Weights of a small GPT-style language model, trained from scratch on English Wikipedia.
Size: 4 heads of 32, vocabulary 4096.
Each number is 128 + 24 x the weight over the matrix's rms, rounded and kept within 0 to 255. Layers, rows and columns count from 0. Numbers have three digits each.

# layer 6 MLP up, 512x192, rms 0.505, rows 264-288, columns 0-191
111113111115134092098163118146104159122076114096120129133093128144147101076123150142103126125123110145102149169098155165107090067111136191149153123120107149140140102126092110123118158132162126125147144113120138129093127137149152182114157174141127153165121105129108099139139112158104123122143167118111090103114191105106114107172142103113162171140101162116118125090093117153122125133117128128146142124123105132134093134138142123125100135139118118117141155133119108124105147094132129130157121122090100153130122114085122124120132137157135150161126089156157174152119104138130134113
148133147131114146165151134115138131141116124121098156106140127130128124122148155121134138153128153165143114155136115136147147122130106091125142131170132143120116145123155121139151121145139129138116120130122161174127136095168117114151148097137136177140137155097120150114108125099104122130126118139125153125105104108131123118114138105098132130119159115144119128120128128142115133110106145141130132092134139116133159108140141117128079115106107153121085146133127145109133122145107135139133157126129109107149122137143140091162130125128110125130158135127121141126137126125098137114
143134110141115084112124125092133136113166135101095128121101124153148122145107085129170100110138108122162134147126166090168097149181115132142085133106160119128119100103119107115162126156149090145142110124148107122115147091105092132123129133165133092134072104165155187152094118136097115174150105136103135121123095159129132156156134146142123122126108130161120138110112093155107121100109159142095118087145128100143120125122133126117116081087145137101096137184091179085114130150125112122116137101119123156131152181133089101119145103114152087139137126092133118137126137175135149167
106134152119119106111130109135100137149166112171105126160150151113162099137138180174129128125147166097121129094133103112126121152147147148131103140192120173161119088068146122113119115163121213108145121136145127093124168092115165163109124101161163131129133155126135165160140152089143146103101137114149160134120119154117128109107069129087094152121145103106118127143125168131167128078106095122110113172091123098133159151130166136081127189110182118141116147155117112130113098130149150084193089163148156108166146152084136109153111132138135131114128084152165135143115109147100145095
140128166105164109111127126118116077162107161131110124129197105130163131117114106131150121128117115110115109116158173125132095114126127129149159128152149113102210095176076106143140138169123176147120074112117141158088098089156124137145098128151114170114131157136113123162146114149140096120117064137073116116111182118133163142198144152121122117106157121083105151132125136096128144135163117106137179126146126147107174103133146096114137121101125145116114102104122120079133147118137124132138177111125175139173148152092114143096138143097115119113140141124132116123142129100133096153
189143140124123111120125112107095133135107158155133089106124081099120134111097147122126103124141131089114146118148111097104140115137153128112112146133137122104169170142148141108116136152149154132115149148142119159116099096116111152168116061108126133144120121195156144153100142088113128121122138076157114162124119144167141159111129100134125101131123137122127151142125110143135150136151093138123147111127097089144137128151121119087103135100143138144127140151088134127122131092137135171100150129144125153128128109138109164126164134125146125135120123156112130090138092134130107142
110164130162114113095103127135086151136141160117158140126090139071088159137095187086116108119088077176157130165095169113060115079149134103115142126088163129124177092087124155105146107097098117096163145143124112130132112143118126123135136143114169168139168126136151122153109150159105150160122131114100151145122142107124125171160132129139154150160121109130140169172121131132145154134121147124128129133137126125123112091159138090147117123119150145113132182133150123141156123137146116150114096149120146154088112159070114130082137151077142080129126104146119130101122094108100132100
129158130135144127154113121108147103123136137155111097107127136139129115110163147109147113127128100133136110140134171145140153116153150085159141105112133142167097117138165112156136115124122147146148104167124175165112169104193108166165105064131121130131161158142128210118144107136150159127122113113153109116150105096106126136149163168128152118122101136117153145146139150117068148128119127130141131134095136099138122097113160125129121139124128166188132148136110110153115177143114066141120120144124147144119143148153186106107132163165062102136114133097131143111134072120099114126
145117096160099111166124100093140120141159148139087108164113135137128139141121134132108148109120161130133140112127112142147135103098124098144132124142118104156112130136114104105128133092140153118151161197116114132097117122110117136165127106146127088119122122130132125141128135132156121130115133138127123125151120133162121122161168091118081094143179143132141116107152116120073160127162112129171122145125089126094117169142152114093127092155115139131094090131127130172107127133116092135152126157152143169096097137139138132147131151147173127132139138133128147144104145101127106156
100130151091142160110104140115118160104143115156121120134117140085126132164119124106134122108146172091104097157167144139100139137116146150148154126109122146139081170148189139116106144131128130123097169113124136146153128100129108171145082146163125136148135127087134140110095097117138135164141142095141146131097132111131136155111116138128124097134142126116158094114109106115127147121129157135102156126140145154119133151132164110113086145123112096092074070164125131126133121138141160143156160122180112123125104125117139121149102135123129117127155125122144156143144144142119144141
112093044117102158123074107077102152111130108134092115137116156130172182197141086119140115149090135161107099111095168138080131133183115141159154133110113089106102092117081152147099134150117138111097149140106107117120162117125132129109091125113147133164122076145114168084123132146147120136133148131139128098206148117113109162152104135100112139127151140093091151145151174168112119178136132160138137040153145140138130196139148121100150103150125126149141126127140142087119061094135136111088179099138069136126104133065150192162100142106125144112113113109109087152180143114109112101
127140114140116117132132129099106123151163117148135126103099128098136115149099103118135107155131154127162111138104094136101115153107122144096121085172105145103138092149128159107128127097114092129158137093122163132127159114122138113093123107127158122122095141157123141134127094123173160119149130105118138144105128116179130127133125121113115143150104115153135123151150136109150135115137118137149104138129091118119098148126103129179104111138104098155106140122114116151128137111105146136141130126129110122130153124128093126146107129164147119163142103099094124139126148121124136112
114138123147107107099130128115101092133127125102160119118170115094128163143142157143127148126130091139155106105148191142124146114150118099155124144124125126121156116176144092111073131123076117132123131089149151132098132132133138120118148100114141113148114073136112117107118142135165087162080190132049136152151138110135110150116098133123158086128118134144131075196118172132127182132072147125122130125143107162121137140111116121132136132139149118119135119104135103112183146059145115120148145168123100102110181157110152114110190111103115103129129097145133125084161191117177072106
188148106137112111128100129141146102106134107176114164101111165107130127100093128146130132106125114156102100123113107178138124100181146084118151153173121126141072125127106120111124072140125132109129120147107113133162128160153133133106106112145176094116125092179170139111111140123104133133117163134149148150153049130129088085121117093170153165136099134141159161141111073131098136102142149130121141131131117169135110069100177091133154155104075093117100137145126167123109102115128132181158102151127122149108121141127133137100110145128147140126118145144143144138130149159132140134
122147132112117135111135137128148110141120129113092083125131125141094126131122124155135131149106139123078108116146063124125159107138175164163104135119122113152159129103120070100124112115143080152148159111119128131142108154128104091120094101076102094122115123134131152101116132091110147076152119108094113174091124196095143104146130188154114120141114184123090112164112141100146131114140142156091159126122092119154197169166125139114160111146142119131128114154152110153099099122131168126173126121121102139120131132152122117118074155118121147127173159176149131115127116182138160112
137123139111111122131094079097100108115168155052110087122171097120118126158132143134086150147140134128131109127159163122094154133159171106121154123084143132161121111106091132149144112149175151140155081146125136138157142124121118151105108144114144112133101055089142144141114144090134125148170098168121146138098129108117147134087074120157148165153131156099125129122135091168128120122086077077128097116133110054122137135159150174171130133126145139134116127096162130095135129084086122083167109147085171121147115099147100115156158115139101111113135180120143109156131131109123129154
120107143101116124132115123094133113107176110132134111129103133112193130159131114192131110114164173123185119127111107117178143096104085091102141148153129147119150142097089090121115100117117165114128167184132130157179154146155109154107133079170153156169135156129142120112125134126126148130152105131154112169119128114172153078083109124153165150102114139132160104122074144128129151106154097122171111114140127178122125101116078134137109117156135089116137129126141156122129129102080153113154136086125148141212145115155132146126128130106142121153129152101105182127111131146147133140
121108145148139132126105114136120128093139119112093144142093106185143188149145132135121138097133138097146111134100078148144151118133085157109166137144155112104130140117132097098118117128123110151141157139119098114110126109101143124138132147109086122141154124132130146131109128128132158125138186147143139138179128108127104122119131118143136118083087098133140132145140130083121107106077157149107138123088161129155158179100128142155114082137120106103195123110126139135121145133161078151142131152145128158093089126124161149129131127095132172118136128080152144096111095092140118146
119134104152127129144126186113137147157160107134082088110122130129133121122131132104126114107161076140125086167151151126132134141100084163166138145088084135138096149154148113141128119123108132066100089144147177135131090112151169118134158122116113129135124113133140131148152123154154146112128117118139100146153135156118131128118122103119155125150120095147094151156129093147144142136178150138073113088152193114132162153144176101107122088130158107081147158150126105132161121102111110125165169117136118123121139158111098115105097123113113138129124092121138136115119174116116134116
118176134093172131121108133154054097075073123171155132143166133124137119130060144115123083134094132134120098116131105140137112119146112114123141143135128136107137125100148116127156127155133118131151140129134157127112130114103122138133160079212113107122133164144132101070127104114174130107169158162114113092074121121151098148127133132110151106084085157166124147126108084101150162152156138140119127152164127097139118096125132094126101158118109134161103090091156130148160088131143137151134114133157129134124142137106115147112111095087137129128169140129129119131092053139103118136
151143125142104145097116126135099088166118163135143119136096113150146153168123134113139134104164106134126115123122139116111166108166153099184129159115155145096098133110107172101094144105118136139176112133132133094091157091120115093109085141128103118139159143125098151096139135134133133112126157096095146095158132116114125163141091087116114151141133106151100134084157082101128177078162124162129104085156126146083114142153144084096107125119126099160106082148185117160159139138136131138112137117101126120119118138119147159167154067106146101107140123132093128127164130102152165129
106109118125121110137093137115115140136125143144103132115120154143120088132110116164115106166161090109130156095074180135132157144155152112089090172129146108174116103137129151150128153137122149122130091133087138108133136125175077112138119130142115165111144097125165143094120081087139161161113115141107145155117100128161132103168134156116119116105106086146141170115156106140168091123144156131138147103084117125073148098089151129147157162133104118186140098152151135124111152139136097146129086115144121143119076160107170130095191147135150126129133131196137136134079094157179114129
168099177158150135128120136121162141122135161101158123142152121145137159133098140119131150128126151107094145127128124152153117120121125120158125112140117121147156102104132103144133133114157113110135138153126114123126130159118128116133122143112142115134147117071093134177141111120167119154118171141112127115145139128115096133126119144163134130123125108156123135135131149118152164128093106082156131177107121137122139124156130111137086148078145125139125143122147142107127130142114100145138124125107172113106147136147115094129116114114185105142145109138146116151104174135139115136
144122148100138118134087159142124107103100125105142107127127129122149156080139124142166088122087165137146122130120133141148147149123168149107127135094126122138152119126140107124111124166100109141112122116114147136116122082125137136147140116188118210104151124169097166172106155136098139164118102151120152082159120128148135155035130122128151116072132175108144106100132150126085141122140124125107115086095149138113148059147133118151147143124086128139085173142144160116159062165141172158133126127110116143125133116113110156087129098104084102136136152159150065140095103090107107183
176119125099136133138133124167124101162136113113132139069085099144128136113113121144167139115117134151141139074138150160106150116138172148103118121128055127141136101064174116119100178112094188120072106123172136155107163158127123103133107105145135145173101147118064102146119148139135110153138129151156141158098118130169119107137115173157081132122162116106099143141127170135145113116110154126131149126138125080138172131121120125112165110136118155092178088117111122109081145134134128084152130130117142137098093123163126145084113171125177131143137146172063095156111117139143159144
# layer 6 MLP down (transposed), 512x192, rms 0.29, rows 264-287, columns 0-191
120112118095113160105155123119157160158114151128121127077134120137088131117102126124101119101111122153074159148102129134079130143095149116150151196112145160148202137129134120140132126156130105128152143136187133139077096174141157103145101177106140152119133101058107130129132102113117128134069109115173128120100096111155149124132105157118142122152080140118115174123156135118145138107121134104138144088133125125155091130078112107111096136108145111136094105114148129106097130112132141138169102121146125119088109147101136148114114116133134156114141138097141107102120153134097101097
108119149144111131081116132146126108127125105129133152153115134157152092126125131115115117133147131135090153130117124150128119113131146130118125131155087116155128158116149145132096135119131146111147150136120143113135118148121146109102091123120116128106137129140139150150147130119150149152129117109124133123148153132105122113122094147109142138127095111146131146138112127131138123160122129127116131153124115132150120134128109121137127137158143140159136135120161129126114102130132122101127140100121125074143084125123099137129147114134144166114151121122131109098130132141144122118
123087131122073130115100130131124123103106103140102120130128144106109116163117177142122113105147121137112154145117126151154126146105092153152127138166150141094123142131108087122153088110137115109119143114116133095150115084128121144124093124117139162119146117236141141122122144116126125118113155140113137104133136125112133089116126140073168154124118126149153134117160099115158150087122133155144146085126116153145128137111127097121120138136130135127175123158131102136130112150137148125118124130130105086088114116135127125156128134129123116161128129132120112109105203133130142130
118119145154129151178143149145098152117136115115106098115115131062137107106136171113177087101109152085148134139134070128116119124133167101116071130103142098138094157114098117117162095089136136100158131160118120084120080139049106066155126097118183121104109110106139151123125157103107171130098080104131110118154148099122130152172147146119114132142126129095110144112119110132121109120123154092141110074129122157111158161162176135088145142126125174140111101158116152118124123147159130079138145179137176151181087138116164109136139141136122118132131102142153160159140113159124138119
094118143145137111145150089147133119122137164113130145162125061120133059121125111094178117116091186125102098144159128129144101130125071114130133129110120154117141128097139086127116173146125099175128117097108143143109130138158132165132120140124150115141114116032143065145106162103118136090159131147087133122114106118136132123115115119147134122099111108113084143125114130154120140132128151145101137131163133113109124174101126098096165145100118142198132090126110078136127105081078114129119090120151102133094105154103116156164093164116149164128117154123156125119077091144159107117
111166130172111154154162098134137134121111129093109126149143116111150097120118106135094110132166126150077118124143125110111135103129111112099112130147123159164135143092144196114151125134156114162110141143143116120134125118097128109122123146098117138126113162160123131153146109133131187147131124115143151171105148133093149135145127132140136105113141140143145148120127146107118144146133127125125126129150149148133135128133096085138131134175100130144153130146145114113136070139124129126127119105192122103121133127092122133107142118140140168114121130119119141116127122102134134160
150125148145110133123149130141116084117152124082107136105141151134126160151144179179163084143123100139152114156133118100154113122089130181154162163126128113109147139148112141122158177095086135134133086124178145134134127121187144128157132149147127139132130116113152099121131109131082156101137099117119123146126142084129123094135149129113165128140152102137131114169127127124121094146115151078151131162087101145156082112139144127096096116117098117150165122125102116141148148143125076123125127121153113175134119130135126108170142194138115108137118150134092104120111135114068118150
144141168091170128143108161166119132105096122126155104118156091110136130143148110126127139111147119082146136133115130080130126167178131104146160162118138123133158101134116153139115088147125146105126152149166090126111106090133131107087131146094116133125141153192165118156171138120132148137082077141120165161120148171098123124124092130121163138121143124170121157126112128126095133155120149145138120166128136123133121165139133127076129113114087116119149106136160134065082146143131141110117108174074109114115075145157122165087080096182101143137108102126108104126143122165104134130
116150108120135145123153127138129113147115111091159126092141140147143152122127126118141164147111127122137133120157080150131116116112140158093133105110094121164150120146142157158109126112126148109130159125115152129136125109115135153119115114101093125096106095116103123142137108101148138115104151131141128139118150117168125120130118154127117113114136116166119118118151138107138129145170112129119123144105129093106160111134108161125119130120118130101089102129104109113127180127148106137126096152146136171153124113116155108168144097157111141121117151127167121145154124136138086134
113105124172142155088140184115139149116085130108134125118115119145092111116122128090156127143123105158153094136139115138083144128160147118135157123128159150124132122118107106108126094138132116124138104133113137150103181131093152137120131150129168121106134090092088147121088150098084113090148102124134125141158165147146155133127098126158128138112121120133178120159125149108151060089123148099074148133146124129126176132124123117166101150115117118125083157134117138143132106135112152157101086119163128126139121143112112119118131136102116113130122117156121147110145149125105122132
146096098124077149110094128122125149122147107155109129158134167133127152138125175164181118144085111147118111209113137139107197096128065122118152071099135144063129148119142112145124088129159154057114116083125118138134159122167131099089099129071147166119140088148134121112103132130115125123118093123148145139143155135168111141132123132091134105123105160069113138139130140102122130123090094143151164085106136117092097164155129126116076162113113124108124140108123147144146129089128137106099063116156105105162143098128170142110135143123158081117100132156092134159171193101134083156
127126165120127154137102149152148101154102119148136145113125115134116120130133140128124143137132114138110091146119090110139102113145116148131138122134135161126113141135116161139086146103135116147135128127148132136110115000106179163130110157133095115133070111206120141145131125142129108112115138124134119119174132122119085140111154150121148124119128100147119144132168100117127120128099145136109122125126143141102141142111123131127115137128166146142166133133144132097116120140130110104150136104155139102155121125128147119119128136119113121134118138127100145097139119128131124136
122155167117155141157094161110148139074105124135157086120155128118106121133137119148098151095158153120148102155116152118112139139137136113132159115134134148102111179098109120100140115115117140163091127154115112124171151096152180096123128107114122111083141110130134121135119136178130142156111110123152106116124101088114144165114113136107112071121136149169148087117171090094081160110121122123151190161109162156107141126143128170143062120139134103127176140071136159121065105104118164113140134143136146059123082087121116153136137074159147163103107103086078154151142128177114129138
102114173107121092139097136111099113094136132140100144154112152127151139080117190122165132108138136114110138146128152125146122147189131120128138126135124125109126147129125110128115145124141105157113149149126136116150206164121116120093118140165147076171139099139127124107084124120130164162118163151139138142145116151140125183164109165126136174142099140122168148138103153109122117129109142165127098099127116127119108132086128144146079148089147146154118132136111159145133095107169128119106113135228143145156134176124118139125134138117171112065167138143138098122120142169109134118
124113112167146121088131131121144161115070144124101144088133148163151132130140133126138146113134155113143124122161107166144096158093165146147091103104133066138178173092120134132195154103119167107124097151148165143099131172076101081093149179122083116109109140120143167117121135110136153113099156114111131076134103130096152131121141138167117123126106114121139090137158067154136123103130145156104164172148111121144139150161139142085142140152138156097077157138102099118078121141177158111133149151130119106118129163098145142115160138136151094125131148122126124153080133109120145101
166132150122102075081108077118105135119165111143093114142125127170098125136138156105111143160119118131124119109173117155114168143124136124132116084095117138126123094152075126185170176145135166122119110092077161108145121087083125129111171151148148175130142121126111161132194103143128141146193138170124141131152126098136164136136132167119125099149106161113121125151102137160128117148096080141122140146167140110123161062138157136072094116173091151109113159130118134135128118126164132113156099182106095109104114105147128114111123129122140102135115100138146155108117127112145155106
163124137126164140145055137116146164085120117149158156127143158084117111131129155161132150105164141143098137122110153103140113117140095086159133114131091101122119139074121137091148083144118101155096135126166132132145122154178101096098141113104117140096131137125088117099083151149109108119139078111129135136136079150109082101109101122070138131126134143144122143100167111162109117116084124147116132070100161151155161109129115116137129125097116114126113107142131161103128111097125162107133129111135160085104102123093135139053142109105116131182115093077107148160129142101106161101
111154160100127120144087114135141116148089092148163125142117129120140142130148114146089109105161146129084092122104159120149112143092141092108151101133122069084146154127151132096109097102134108099167126105103093118102144064112135163138153118102148123124110097158096162106137130129122106153135124142188132088143150114096100137144156115130088099118125128158189110124126161172134112138106116128087159123099166134119153145154132130153079150122135104120135158162101105125134124122145094122166133141136130126113138133143149160147160107117159161128117105121153134113092142181119138149
128138114146131157079118108131123178138126125133141087137165146120112085142098103131160135152124081154120172119137146131120178108150138143078121150135126149153121130137146148107122123151095129093142068142133115135110139149093142136165109136118146099134104101137127140114095082108125202116103107098105158138106137145149154145109063133127128147122137104103102143138158177134114145137164125120131101162134141121120140157121134142166138126138097125111114109144180138134121139120161143120137148131125125136165150121122152084146107115105120135164140115142114133107141137103130183108
106135141150117087153172132108134096106129117109109094112127124168104123143160117148106116146101099167121118124150120131124172168102123160160132129094126110185102096088112138092104119112160123122136167149115117126088126128118109122114097184117102124126101148117152129135153107113141080168100115104115166130159140110135125090081156142138103180159118092152165101100150131147121102194158125113185113124093135150134095109133071125105147105142157130166113089157158121109107149156199108153096107144154131109129173129158122115091121153144094111089190088131099131151134107110143124146
160099142083128121152148118157119122105118128133128141122134118129178134145099125166133104158112152144130157077105136112152137136121135155088146128128144124079161138130078099141156124138156105157140103106126108126110104123100120105074085120132165143168186110141131126123130142110130102125115128114100166099174091095145147138124114115146111103119115126143138159160159096087128131077146150171108142103115127198083130160097154127144145130079139113159151094118121106116141151130147115113122141112095124165144107116151141089159118129093130116165119075146072132143113130102144164096
112099098133149088090124123126096162126130152129134148130107163111105135135117153167193125118166109173115144115116149093163107132161106080164138098088103115169104089119135134114106189096130121130151063130112131146149104118120116147152142115124142105116153134173135147133087118119141113147133058075112137093142144135155115134139123111122127167095158101110119147084145119159144151128113144155154100085120101160090150155074158115143170118119074116128166146097122097144098147091096113190121170111116136183127124145146129085159129141127143109145155150159126108164139121146127117167
142128101120128116156107116151120160117124167131138145098106102160125145109140126153139170109123123115148107130114146108166141119093145117144094115169175145142138120161175128137129125119128135137131119152122114161112127080153155157106133122131116139109133114111151117149101103089089136113094129101150151130079153108147174145122123090132125133161125143122136144108127119171124098115155130131116115147112148124109117110118132156137123125133129120108142120127113136133118129141144100148136117118131141105118115118134100143125138103129142110114103137127119135167137147126113132100
101169099112125094147128167149108116152129123145112081129102137148071165124132120178130104080140140113099112091105101115117149118124152119109079137125126096123164130106148078114150116106109170140134144094060128121139095139183161123137151130173103165106104109185138115122078139134079110098120099138115130123139133119084163143147173096141138082095156124116135086120126134153126184133128115105138128130104127110128141109175128125080105100107177152151152110113171143095115125077126164151092131095085124129124130097171115132125139181139111108122097138131102131125114137110124115136
# layer 6 MLP gate, 512x192, rms 0.462, rows 265-288, columns 0-191
143123102140136124109131121127133129125126110103138110121105129124118126123113151128132137144122125130119120137156130155117155140129151123117128126117103132120120105137129139127131125114170102097128149100130127125118154212133140131119118107098119130153133110134132103094157142115110140150109116121118115128141159105119124100144140125129148129130139142132095117142145131124154124133136130124154116166119104135116115139153120119130120146137146127133174134118132108131110139122117093142112135112120130121124121149115133151138116112117134121146126126131136118123132080149136140126
112168098094119166085135168098152154113119123157112149117098095156144152115106096115112117129202118082120110114143116115157117096118123154119115128073116118171121121126182083142117089112134091140099143121116145111121167136090103142130133162120081127161139089108113149101084115122105174114131158133100122107128071087166095110089153159108124132101160125144129114122167131070121132149152159132166127162152107145148106101101104116157136138136123147097106145129133153160115184102142126113119159129146135166101156114140107129115110146128134102117156113114136112114082146138095143136
162085101172110119052121137136104110131119165148163084132122064173102135138116111113108078124115063135120147116121137112078142146143092136136112127138155125118124101156134134179191141095107133106187117091088138119163125129091104135197108133110140148106108125103117122142131119125152131110118113091139133124126122096123146102111104120158151107143132169091113155145138117144110138149150136136121145152151114105144150083140137133125132101141090138118172181100179129156105173204086145110169130128109071131115102087089134153120159124088123141140114148154119126135104138121149109148
113078167138091107156133157159126111115125113092124112126124139118170146124131085153134139122108150128148143185168162135067132125134133127118135147131143165076125141145133124127099153109122195148130116140097111133099117165132106124126073104150119108126164125179102122110159143094142137083145143128145114121140072131134120118159140127120114125137185083072189086101136146100170122127137123147128125129113148106104130149077175114159125140141114088110146156139165138136125093130083124139116126174105104070131093144167124174084115133137152146143147118105123108134160121109140105163
084111120130109139135138107132109137142140120137121140136143146136135096144142130139129158147141081130112112145120136119124118094100094106126127142097104178136123095121135104125143101113142111126149130103087109120150150181128142127111157143177102096117175107101105099145173160124141123077107105136122137092135153137114098100131136138143145106166154137141139130173142093114161132114114141089149136185126102141090129134138100124152091175123138107140120147079140163158122139115133133120133121120133110131122085110167112086151119085141141128129138179127144135142131145131151104130
164113115159093140147107122136107109132144113127088142103152117176132119146130086160144173091151134092112116153163112154164153118153141138131144127128138161111163141144142118118117128130085098146117095138116125129142121133097147121148123108140144120110142073164120109113129124107160131164174161127136136162176182181129122152142150174133139131132169133135114158195084175108145147127089140119098151147211153120161157129142101099122131120126095141104109119097145101115114123105104108162116148131140160166140108172164187152138132171089133165089099132113140101104104166121141133140
084124143123143158174140119142090118145131158099097128117127117114141112126089144135118180145121157099170150139138135125146126101113111154113129144124096138092108066116109068155138159124127107187110157142167112162125084146154144114131112083133144147128092085173093126168114132192149151175100132122139116164122140173139135132164081165092133127126076111146096152127141128122112163093146159165124144145178074116118107112129090125109194156108145145124144151133086115112140115114123125129127180138162125118120137148094094137137156111099122082159135150095138132126141095145151154140
139144122129140109092118127149128149114106114163145158165126104120118115131150121095109130167133113106112129126125082108111163167101100101165153167097122147136154147133121120136124149111179113121109142114144104162128141131158154165156135115081175129150148102101113133119144137113155095124142121090142139098098125141089092145105104141108131170105128060114150154170106171139109102150125146142122115078154100137135123140104146112110126128134091113095152159147142108139143122147133145092087110099116094116120129130143123156113107160093123146140128105151117150132146164140118143086
142141146122110157112123126099151141102098129169142131133120154118114115167120097105175127081144149122131131134164136123134170138116114190130125131142112161146109139164129117139092131127131102140114135135083149161119149112106132119124119150161134125141123105161125134108098133128105138094137139135141112127098139151163129150147109116121136117181099097187116139140116122113102138118128112124131163129141099118113153109105122101136129149135102139098090104151141106155123176129142171124138139099163101119125104121121136140124117125130118126148135105104142166123153092125155152118
163130176110123107123150150153111126109184132143130095115124170154114141108081111181122106136138123068084121096149135113131139108079157118120158133128062147115098096153106133126133119112192141089141163115180094144103149121121104079132076158115203145135117127144155136116138091098131117110106127124131160097131117079136138068112154110117136136101158127161128120095168125126121060098147081087108109130114071156147140120088113130112224137106117132109154125133111121114113133170130115073107158099125123122122084134124151131112163124132133082115168126096179095142103151111122168165
128093129114101165103121154141115123113090125133128150141148106131132143113146157135112173103141104139079148168176146115164157111121137129103128135153079138121113131158122108124117140160141157122124160147119111120131119157142148130149137160115108146074147121112121128134150144133114115126149127141110105132143116151078095142147120159135125138125151106123120154137140115132106134138128151140131137106136133143128141123132129158088105146127145140153155141139168133127100117152148124100141119127138149118118140147131200124117146117101093126107136145156163144125125132105141140122
134132098102167157110156136124108113158163157145123114145132146118150118172107109165109141150115149167154091154179118111153118135114127112130088128149076127042104126126155138158150094158097139146127080110135123110146152131122124154075143131104153198115065121116140136123137134139131152168138144097104123126173134170142110108108136155132105136153109115121108072127125074121110149154165135134131150143119123088172130133095125114113115173085131124142141141166131156088152090144144136121050125099150158124114103054167065131106175139127135075082124157111140118120196111119108087121
113095129120145107168150118133145110113108119129105126153108131126190107126118138132151149120097169122083116125129140115166116120137119174109159179134140204077165088130108144101139142105160074128098161100120119132106130136124122106117134151108172134133108082134103147118135138174159137168141096125107173097107122159159128150122128128110130181119149154125105153157129115108129118150146120159157100132149119168123141127129118127138118101093146168120118134121143134114124172142120114142138100126147101115150149148122144139146203166151149111115127136125118110162119129115128177154
095124161179120098133112114130148111112115134115126143103134156158123151106097113124124112141092116169149111133114104176131141136152107112119165118123104077139133142136133098106145155104156131153139130134146128168110094159151130054092120139079125120154141092129099140142155093132099117092129117121089144114192119145124154100083176108122118157130173143173081131132110107176159101162094133128133117128124167166148161127133146115108090124131178133131118170088125125110146148109133146103163144169120080123086118170146127127134184137094080063109135142114153127117094116111142213172
063174143096104144158113109132104137113156131154097092120109128130112129152105171094101153123094119121130129106150128131100131146181195124140148107108124140127134084138089096122170117120082105120131135140114106102115117086132139117116174122114130123092090119147129116120121120116113167121169123086129140121094137094133115155141126131172125141100150124152073114104131157120137124144098110095112095109165124168103149100126144144099117099117161115157113131102115123090144078132154160103167118125119146137112119115121139151121108111095120144206121092117160098142121117100124128133
159136112121122079090108154162167132081178102159085126161132116150106162121129068171134092145141126162142152143107109163109139160134135145077145084089155176082136110148131124162137147139146152162105112109174116117136138109164104119060124135122060106135127078120156174146117116130078147094146087173142141130137123117092105110147118121125124130119151114155106107138133077151148174178106098124134076107155102156166123133182148145145129171138132142141147118086149142094120147141081137107170153155088102126136159152162162139136144172141173116158131138139136143162132090084150161123
121102088184123115123146121133097120092161128135105153128119106148112081118109147135115139154150136087136137105095162104088140075160170116127149122089092144115155136167123100168163158129119123090137114154131147167110164134165127148128087128111107168108130123137125129191121152113130137133152112112129120095117130094102145126145137147133116117140093150110130126121109110124139105089132130117120084113133124146108105069112119114127179132127109167166073146109140124106123117119117156121110138113167139100108117151152112153107128146178148094130146126092134146179069109161152171099
136146115128099111102169119126121166108116120150140093091114183133132179114101118142121164127078107135133175155095146141103168110134126095113131113135113114113147091122111117182154104101120087135129144171121120140141132081152117105129130116133097107126093168137127148113114107096100122117139112136124139125171137138174168136131121148137114099136135132114152110159169165130112140142128162124114120172131163144140155104115127116182149105130124115087139133126148143098094112117140102119159159146135124163112147153149159130137151117094091133110104142085149143100139097141155111128
154119150132162125138118127140146157200122097119074135095113125153141124110111101114122113159099150112149132160167141166149130115101145146156132126083125086055150198137124114132186183124114114083187161094136093155134123081100148146097144143096175143122176136147120134134153104108166142105126144134146128138104174121124117152095126122140151124128121118161133081165124200141138117172153157169152131145121096103124082136135093141114119070126156102134117143096132133173129106112098162152105098112111089140098118130115179158122116109115091135094135128094118133116158137130116122143
118114098127116153153125128127103144095148086181131150114123113112129123109115158110098136146118091099110180128155158114084149166126182150146056109126107076133094133121154104155103166125170078135160145136095113113109083173084120110096088146087120120116098116169114101131175109149100115143092172184137158135083100145118149148139129141115126102102125166125088136144148082130139113115151093111120100159180108105092115142130075183116094116122112088133131133134128116136098142107145093144147148119095111118118109140128135094139117164118135088146130096147132106100112136153152126073
135071116152085110134133135147091161154171140131148136128145120151126131134159082133125136104132125166122117123139087116132194147095136151137120095091132135108162123122158167110140094102108128156157125115160156079107161150067165147146140162091148171097170165112117110123157144087164105157134149109110162079134140171161110109100140094137149119096115101172142100127123110122147162121163090111120148107136121125130118134119117155134094108145140117147111155129108121144138114115146170137128134161110148072135122086087133135117116187181137130060103108155116133172148106097117139148
118122153105145119102148144145155127113118089086111137140132110137140114140144135128141100159100138116145135130153119159159102126124157151119119128120143129127143126152124095140104111122096122143155143146108094098114144123133114141131120139107097144144129129107127120144126118130150129163108160148134100104119093132116089123114098164173140107120125123112136097124107131104089122092111149116127144114121150108142122133118121109155128124136128125121127152146146167152187140122107112095119116128120148159102133123154139120123106130115120133143122116123131098152150132167099126141
117115105107114156053109124156149112105103129120113091128122131185109167182144155093098143118144109132126125137140106108123153151126186109169114146092087105127147147146148125144123146104095122121094129136102142123129134158151145119162141085138140141116123125084152152134143158113171124143102159102140128146141150108146101094135139129119140096106155181132122133126107160139076115168131127111139113130147120176114125123174127129121103137103151130112151136122140132130104151103116123107134183086102112135100112115176128170124143130125110047149095131085091125160104105112096111092
078092142150134132114166083119095145152101165146144116107141145122123103114166131159111137121134133168111130146109099152128123106114091139098091126132110153080151120178150145114180090164135084150128106147090106127148140121107113153163165101101139098120104168128115147114105148136112115132152170082137143132179101154111142134137152115140144111140128142108167110146122124063145121116166108143118081131104115125165110152120095088121116130158128155104104138172133125170131119155123133134113155145172092116091124118111132138159105081166148111112099152092145167111155133156136114154